config = dict(
    d_model=96,
    norm_eps=1e-05,
    qk_norm=False,
    init_std_qkv=0.051,
    init_std_o=0.00751,
    warmup_steps=200,
    decay_shape='linear',
    final_lr_fraction=0.1,
)
Each number is 500 + 50 x the weight over its row's rms, rounded and kept within 0 to 999. Layers, rows and columns count from 0. Numbers have three digits each. The size before them is the row's rms in percent of the matrix's.

# up: layer 7 MLP up, 384x96, rms 0.204, rows 84-115, columns 0-95
# down: layer 7 MLP down (transposed), 384x96, rms 0.045, rows 84-115, columns 0-95
up84 097:468569533530563429478492592560472489538533519473435435555480513523458511479462509363483539505430672470514572503407501472481549512504420564451458608510500490512478541489441510460545562544549530453494484536486512450434479505475541593492472554523512509578435423429474570558572494541504577525
down84 101:499450497435469522569502531547512500525424495521497518574545493432441553454476529565481447450562452544621485525407517478469395494464481483467612327456476471497574500516526460492524530355464552469577474474496543500514460540542512440453462522479482545470496475499427495433528539614442499520
up85 088:491496496522598409614483549510464609553525445524387495486525383510511469509525558484488548492599486534543431445482555449512539612570509547517455476474498445420526505524392482533479547514512454501531509439453563472563574505487517450486580548539449497524451476471474433381478474539452450459
down85 081:564529416444473556483579476557455399534536571493458569430464530489404581479528520458505572522431437465481587517476421464461500437478440401494485408454456487529543514477523485552606514435464517493479531477435540576537488528430508454578539471460532442431421566540501446540504597480478506530
up86 133:515541549482522395442482461490429538467487511510431485428550527477523556503476565413455438556474521480419462452465440522543508534535595567589465526530531542472477548476455476470540542567441458451477512442484649525468346488539458520559481419524525411466521511523506467422471466500424560436
down86 128:431438543469443542474426516502525598496436500489556540536538487547524555438549530556404466590565488582499475460500540518459566503441485573527498511525510543372389533478468550458534550499476491536443537429561562412553424592469467503458477536400486521513418473587522508594503536487505462508
up87 087:485475462583521418507533501429546495479549505465442554500562433571461533461577481481545561445585430540477548517457498453527434487574509425453541449605536471455457556506457483472517442518613537571528474538443543342486509511546485489417469521389472505396505518498509473480505593485477558500
down87 091:508607512571400441480451535457468453635562454423445505535424471486497405455504484516510537533480585559507550546467582580437439486477527444476612558443475433464537570523491459469481464503517501562401483520529534420478515506466543440540459523455505478550502422537558539549461539435566502505
up88 102:621543568507482513525505479524500531475538461511467471476404592480463482460556471459479461473509603471478639476546551472580379501558417497487445523500432522475428435482524509612573470490418481529517460499498485519491494477505491454434526474552526550442476547433476463527401539427628532520
down88 096:459526502507509478590452490481506400545486514553454501499485444490432509471530488526483648521482523444498479405598478425468515524469425449616530585503444559545505518523466557413533458393439502454466479517511549440462520480456454592485527486494479452560498383478575416472450581550498541530
up89 095:441596500521521375582570415462562554557456474575539459515481546524546542495448451545460454533525531507535421531441493484369484516597508464514501512503391444616558524456479464535553493516536527474515446563465538527535515592400504580479537510481389435515477547550518506472495537522498498494
down89 079:469557549535596439520531454590450548487549440467522577501532481500530496576577501494554489415466497454425492438473516516527538412577490520482558445485507445432467437532448401436461522520558485488499556441377444461602498386475482532463372554542504448491481509482483435474521509551527473441
up90 105:519532492461549473518467474433511510458609511531513539568443519578456448611545440427425527449538469423521485567472532518527504541483567457503426442486381423498394475507436479476570557492565425543536475588437487418518517512505476494522467631451494456471467470407453521464455522528534438511
down90 079:590508439531575517547554332528585527472430457487519488475547470439476547540539521446464458482425552501439514466530470492527545492504538417599552617480473407495477448440422636426483490528463475518481512497552506504521498475471467550493424493476416451480456551492461551432496553544473541450
up91 117:446530653524609484473466549551459540478416560498522368443465531565493526550501490514523482444585534511519432465449468511509466387497419438496530521537453583502504543494529436492452502540546455440511538433432469452513473503470529616540542532505443485467522501481528489443541394496485441400
down91 135:514523529511521567501418523488499455504465469417507519495532539457451531505516446580482564451547372525503549465518530601487374477531380444482490522382437561444494526451526472484456471431467553489422519519556474504481495547461487450579508536419521530595587515541472448586489388542523460488
up92 108:495457607529537524532513494551434535620470419573557521450369522433435504535528468527412549504568575414492501508523436437545503466560535426643518554503452490490471533530530511499581468520502491474485513568573542489420441496488402466569511567502520525465447498452458455524566501540526463519
down92 107:500550527563578446471599583521447522442453545506552432516488427486527485395470560492554406474426547457501495512451560552503503603461431490403564571558525489528432486510476414467490508503428506585538496430538446532515545470481490492431487477497465474529423541470454499376581438462483545558
up93 082:532542539442496427460475531544540554407464567450516500562453557529479467585479497459512530579480447523537509489525559467529471400478509464568434432529560604450432466604470556513437606511488509535539492482557486556465565487390511451499611578486476406511483550566517565510514449507440554483
down93 075:511577538453529561465560458586576459540465528427500606547552467492528440423444496573520523499540358435507493453516525471543556490467525412503496440549466519563447425500466437440481552458509527625465449464601455504514564396495512504491520483489466470504555398561503464470425498520504530457
up94 102:584591531520533568516605502394379522526531501502484486577474431490465419473476497523505435506455494462408575478521612519583460549494469469530471507542576484480480468479476524530482547491507511461536496498603515475525337477486515582390474433518443481473601527461462526492545518510496472549
down94 091:456457496556513517531451544452463467490509420543426436481397603532459479543586534570484567521601495512475604466506445440586490522514482526522471469517491465513523464410532488581489432518428459476508489476433559408496446533523529379499547450474416582475576470488521483400495514441450431479
up95 097:454476587544453461592532515494568482483496508564442557479467609505477467535537527462498585562474505534528546488465493571556530574570519417517467565389576540556445411550527557496559544473507567544562529602520526489516514428467512425517532563420519511578510509498532531508379445516434473564
down95 083:496524610531502406601566499456577541487447502581442583481516494503508540550448393587578493553493476459564497537465558460515539473499582523515485486569490527407478547422496500565558466533527516471478562498453489499559530504420524494532460468484479500373498529461556486501467504403556477644
up96 102:483534550436521489516517440500547470538505495516524496476381565499493511545475478558538467477608509510599430506496444449511379370517481526506477484524397478499486624611482432507436491510510503500604558527515438517493507549465530399509508566554441406539409424485469528480485472508471432507
down96 096:479540493539550550454463555561461533407468495520411472459521466467595437498489572495538491505472421445504405505597463484455462573470547462545471548450519487437445531548500535569480581539473505596483481499468438511447501434528446451420621443577553536478439560463548444409607510481488515525
up97 108:416599502409543494521497429505453459456469487564544369446450505574521499486473581395445436513516465509470446471458534512531457521524499496610484578554460520512560548504472511508438458513505526436528448498529468481639575422479425484446515599576460537457499547462488544514469467486464533405
down97 113:504451556496440483552515493575563477494487485512568542533451533515476570580520460494470442438465538468371476530527517517558520514503445485470519394603460422527520452472528489522554520435570505448452541566375478428525514524578436523421446538526490478558481542489579414558469545490620576451
up98 097:475529523518500602502583453565512448495508477573473529466515611535569558495476438516436594581527572536494522480501495475539496605486464430525445534373510486427398549454469534498584550507452560462520499519452426565464474479521431492519456533492496457585552457448409481478532395488524517427
down98 108:467540523525480468583459508414575531550505507496475511547483473469527509446530438491559433505562531574555512485431499605461398424522571519462530392552530428536484546524535465495465532525663446490496506561460527499584492507506610562496385546426505521423576469537530527506482563511476479526
up99 109:580564532396420439480604495504529479501546540466523578586502557499470527435467462538415377536537418467482520504487492439549432509386460520549479605515468530469472544504530446553438531447560508506507440566474547467504494550576526523525414587522504468465448509580595485483546462451507511527
down99 111:499468492467488568594433548462508436509633468579524432528470516496568524504537531386584573519514556531489510415494506435525582544467551535476495473542556457542496497515546517629544465530577523558470510536518500473573466447516478587468579548561446498453462480383425486423492538514455470461
up100 096:497560449530556544531481548457576480400554529508350478495486485535471457478436400466543508492552489526462466461450513521584389508507449493447432526542501485573531500493449540456440454463547417478530454448487487381559432468471584521473521453480419576410404518472505500506525518566565551480
down100 097:521523513475464463521582477467541393495560606469504525554502497524475545469538530409476536537454513599461539578516511471457482368552478569437631562430544512424475501527569421491445488454559467525487413535437538546546507392545507508507486454479506453547468494553607523539473479510536504424
up101 098:433482451539484552486606449490443497531486444517516504451535511562533587453438533482375531518539515544463480513487486516512406494507517520514481502504464513541439621524418524580493494560630516491551529556442509466590491459570457367567603562529441510500457511433518537508443531468401515502
down101 092:407542504463429506481501496568447422490402418498631459478514481496553461555457446527476468535581579449453513532442484512502571600482569456549575535562468505527500584467537497512510533603542521566519493510593510472472478485553434513520424396558495509483618493563528478505538526522490489588
up102 103:508497596512510518413385549495455450461538456572455558427456528478441445526516465436493673467510511538496525452543459452477543531512507405542444544467520437411405515573560459534492546413483545484512468533438523490414477446420525513592504441484535487557502465480506518513449458529501411525
down102 115:540481497499410378576589494528520513523518451449481526518583544443513585546428490560430375511559474545485489468509530577405503468471523518469493501572451468527519496488413496437477463432578573414534486563560495532604470509550502532462488549589517570506514485408567517523549469540455448461
up103 096:492527543570481453554544473417525483538496512614444507485519545514441407479569475470474509479416511468491492398541423478411481498456501458517514539502511377483527537546563517497566493578454556521533511568349460500475502499444463485514485490487533573454502507484540462506403539472675563491
down103 099:527466466569416558427341543578533490487440509437511515586558480539495526501412500539469537500557475434539497490463539462575522502442497486523476405401504555496482443457455474494434502451447480451504478491588512501573485541491513477486529557505541416511533434563364526483567592523458485585
up104 098:498507483494446488601529468520508500472509534461479559558519462504622449503557453539511466484508547520500486512428532466500373446483501504510492492549539485515497515445450502509423424490522532609608472536464375420550521597558538526509488558420464448557470439467484489410511554434359519580
down104 087:465578444545393534463461518553458464437445487409598524434498442558489454472516456468448400453537504480432422505502497454592484450440529465515434559470510485440540567475440473394494538514437553568455497536546470480448549579551484485417438505547564501517536437533513424489505546472526565599
up105 099:514498505471394514472476562598450529488510513537476493457549499532600474506475492417524526541507450534516475421525507478562467527493518470613414561459536543520516518497548548470483455522555592461590535449513501470468577483473462518505499651464504505474435556469521643338457484561499507464
down105 109:514595524535475502487425535526481540457553513619474503452562481584555493607479526472441510444474449491562520511578573445532492589541591467542479507545573512471558466546534441470471498520526574573556441466478578459441569466462531441391490526477530538504504574504480555518518591548407427441
up106 103:516600542509546390411592502555490465441373536468586553580515548530458434531579471496526472451540552477510493517494426466588477490535481533472447514524543545485540522562469454532546482567448543537548540564455549510430486490480484450465566559487501493438436553494587449403524501439432446420
down106 119:470485483511366509441471513512442467560551450459534541488521508604580465505449544411478432488529478516505543510452435486546509421456561467478538525424400476548480431505509424526504425490499577527465589508491425453417599391476474542498498532511478540483447592502577453436594468433484500488
up107 091:511501505496504475575472543447524526534479575468490563448513563457562458397498504504599591506442605550524481452542513471410493612465495481507446482501582413367519514489430466538541577550488461516456471412465607535440526486495500492436476451574520531507631443456515443526487521510488503496
down107 083:472454552493454493521481527557461561427494496497459513546531434487401492494512505577453499494471566475447452479471522493415513434470442501585547475357487498535509472431440557503426517404479499466514507470518387520398480437553417467489466423528383554423433446611542532453525505500452476515
up108 095:475479515548442500481542511504493492483398475376405524584454380511552559488497453530515478574496451500442464524453491480517505495511559515481499592514627522484435546441348514555468500442579577482502497456506504509461434440467477450540480507491554463442428481577480549451525376498501443522
down108 099:464472474400516571558504503582539456518520497636532464488652491540528516507462458436513478437535589512532480464491539508439523506507523534524585484518453503435482518512567585458537448502456492514467476444591434469514497567430442418535499555587531516591557564480424487481553487476548623501
up109 104:552597517470473414541540486503541541606588506442465464544479537473517468496419476561423490499519629451508466477462485521470473461565359488523431461469460443443497478481432574362535574529479500444552536581510516448550439504497501570484439540497562496540474463505473541540483399477546505463
down109 116:502521568522468540553521488425488445491456574423529409585562482443426519549498495424445514424465452425599525473486446466544486505412569483490478507523491458501412537571623507516460553500502477450504405435511472584557512434441550439487507518425517560478476479526450540464541433566572418528
up110 110:510529447535455569412553485512455558431463501478495540520460514496519524529490562454455420509452454509469514508539493531491479555505501407589534564468614623489443482479347470495460431516473389474539491416530521518461486490482566527505536538598547590555592544545456556566539474496509578489
down110 124:482507486509456424497464469439485540522532469514453528513432555465522526504517443477486489470466504520447526533499481526531501572524477524576483603573564518459490346488419429647456476485461406536438438466473463379509532515473526440491481553565433491597441531570550563464522410454579497505
up111 136:426493464478387504502476473541495504510434482432515447551493519510415515401487499603482481481567481490513488519507449461479516403435443481604458449497466479459567515519578435427521517606499603524529563468467496573518411446472426473488515578435522548406520530483567427450546428501571501442
down111 116:374445501529532430470457588478403490487542544412449484410435473537492439476513514512569441524587506545520487564485422455507465517520442525524402555499514509458550559556506459605553513545423475534505576517466541516461530466485563435524573407489521574468386537528506580441512459548481487496
up112 106:434491525454412530579491468502424512547475568499539614504484571416496463575513484421488491560514540533518471524478461509485471507526513557594468516539476451424437478530533509595526411514478489450487541581431543431449489443603385513442536445504437503526605543518552470459521541499398452435
down112 109:476419459476483512457522530505518470517484525566463515474579423533507448542529586569422455492499490503509501425486422501503540392502537491436436400402437503485414600551548512473479552521557480506530547444553453591498365520428519508404454558449482475533549482534423530519489495433406518542
up113 089:532451550464495573515421320594506454420542543505486548519511470470598432598451452536451518455447464497469477501544501538493434545518565470502519459424550488556428458475515550500517431432505475470503556404503481515498492455548415553444557490441489561470479440514480451499427529521392456551
down113 086:545444473446514442493536606473571509578415469530540503516530505455500454521454487463546451418498567587492436439494502470535539494597505471488481566411536509501486500364525535498530485494464498518362484484529575526502516571588450421581454524456459486477557581554488470364501451448503530508
up114 086:520514486569454482490440437535538508399531516512426503450490516490532521484526501488480512578527528515554507471592487460430402495547520494509495503529520499510456521439506490429532520550623491535452434514462535609482497594521436641600536470385525487522490637520501493500416542531410576543
down114 090:546663608443544477544473526452447498574592440490508396491414471471489528414517538537479481533508617447502486507490470525479526458515574448501473441528496556515569467513521530555488470509486524460508467539432499563455566542550487423566553490409503480507461494442493450552647517504445452539
up115 113:569593571533536514524540547631464485496392521467547515526474533505505481637475456510500499449463579522503578449475491516542429473512438504461464531525499581525420496505534483568533597463448506512473551541539476444545519462588533507443524578572470449472432538500518505551676484482530532509
down115 094:521560493472464503490547507479480422451448618528549509457550499594426527537534514522510570465510505570528518489592506468481527549485410506443482482455438516522478422462491518393553500473530503400455481526439489393447586462504434565497469481473502348463455518383469445435476460464452448446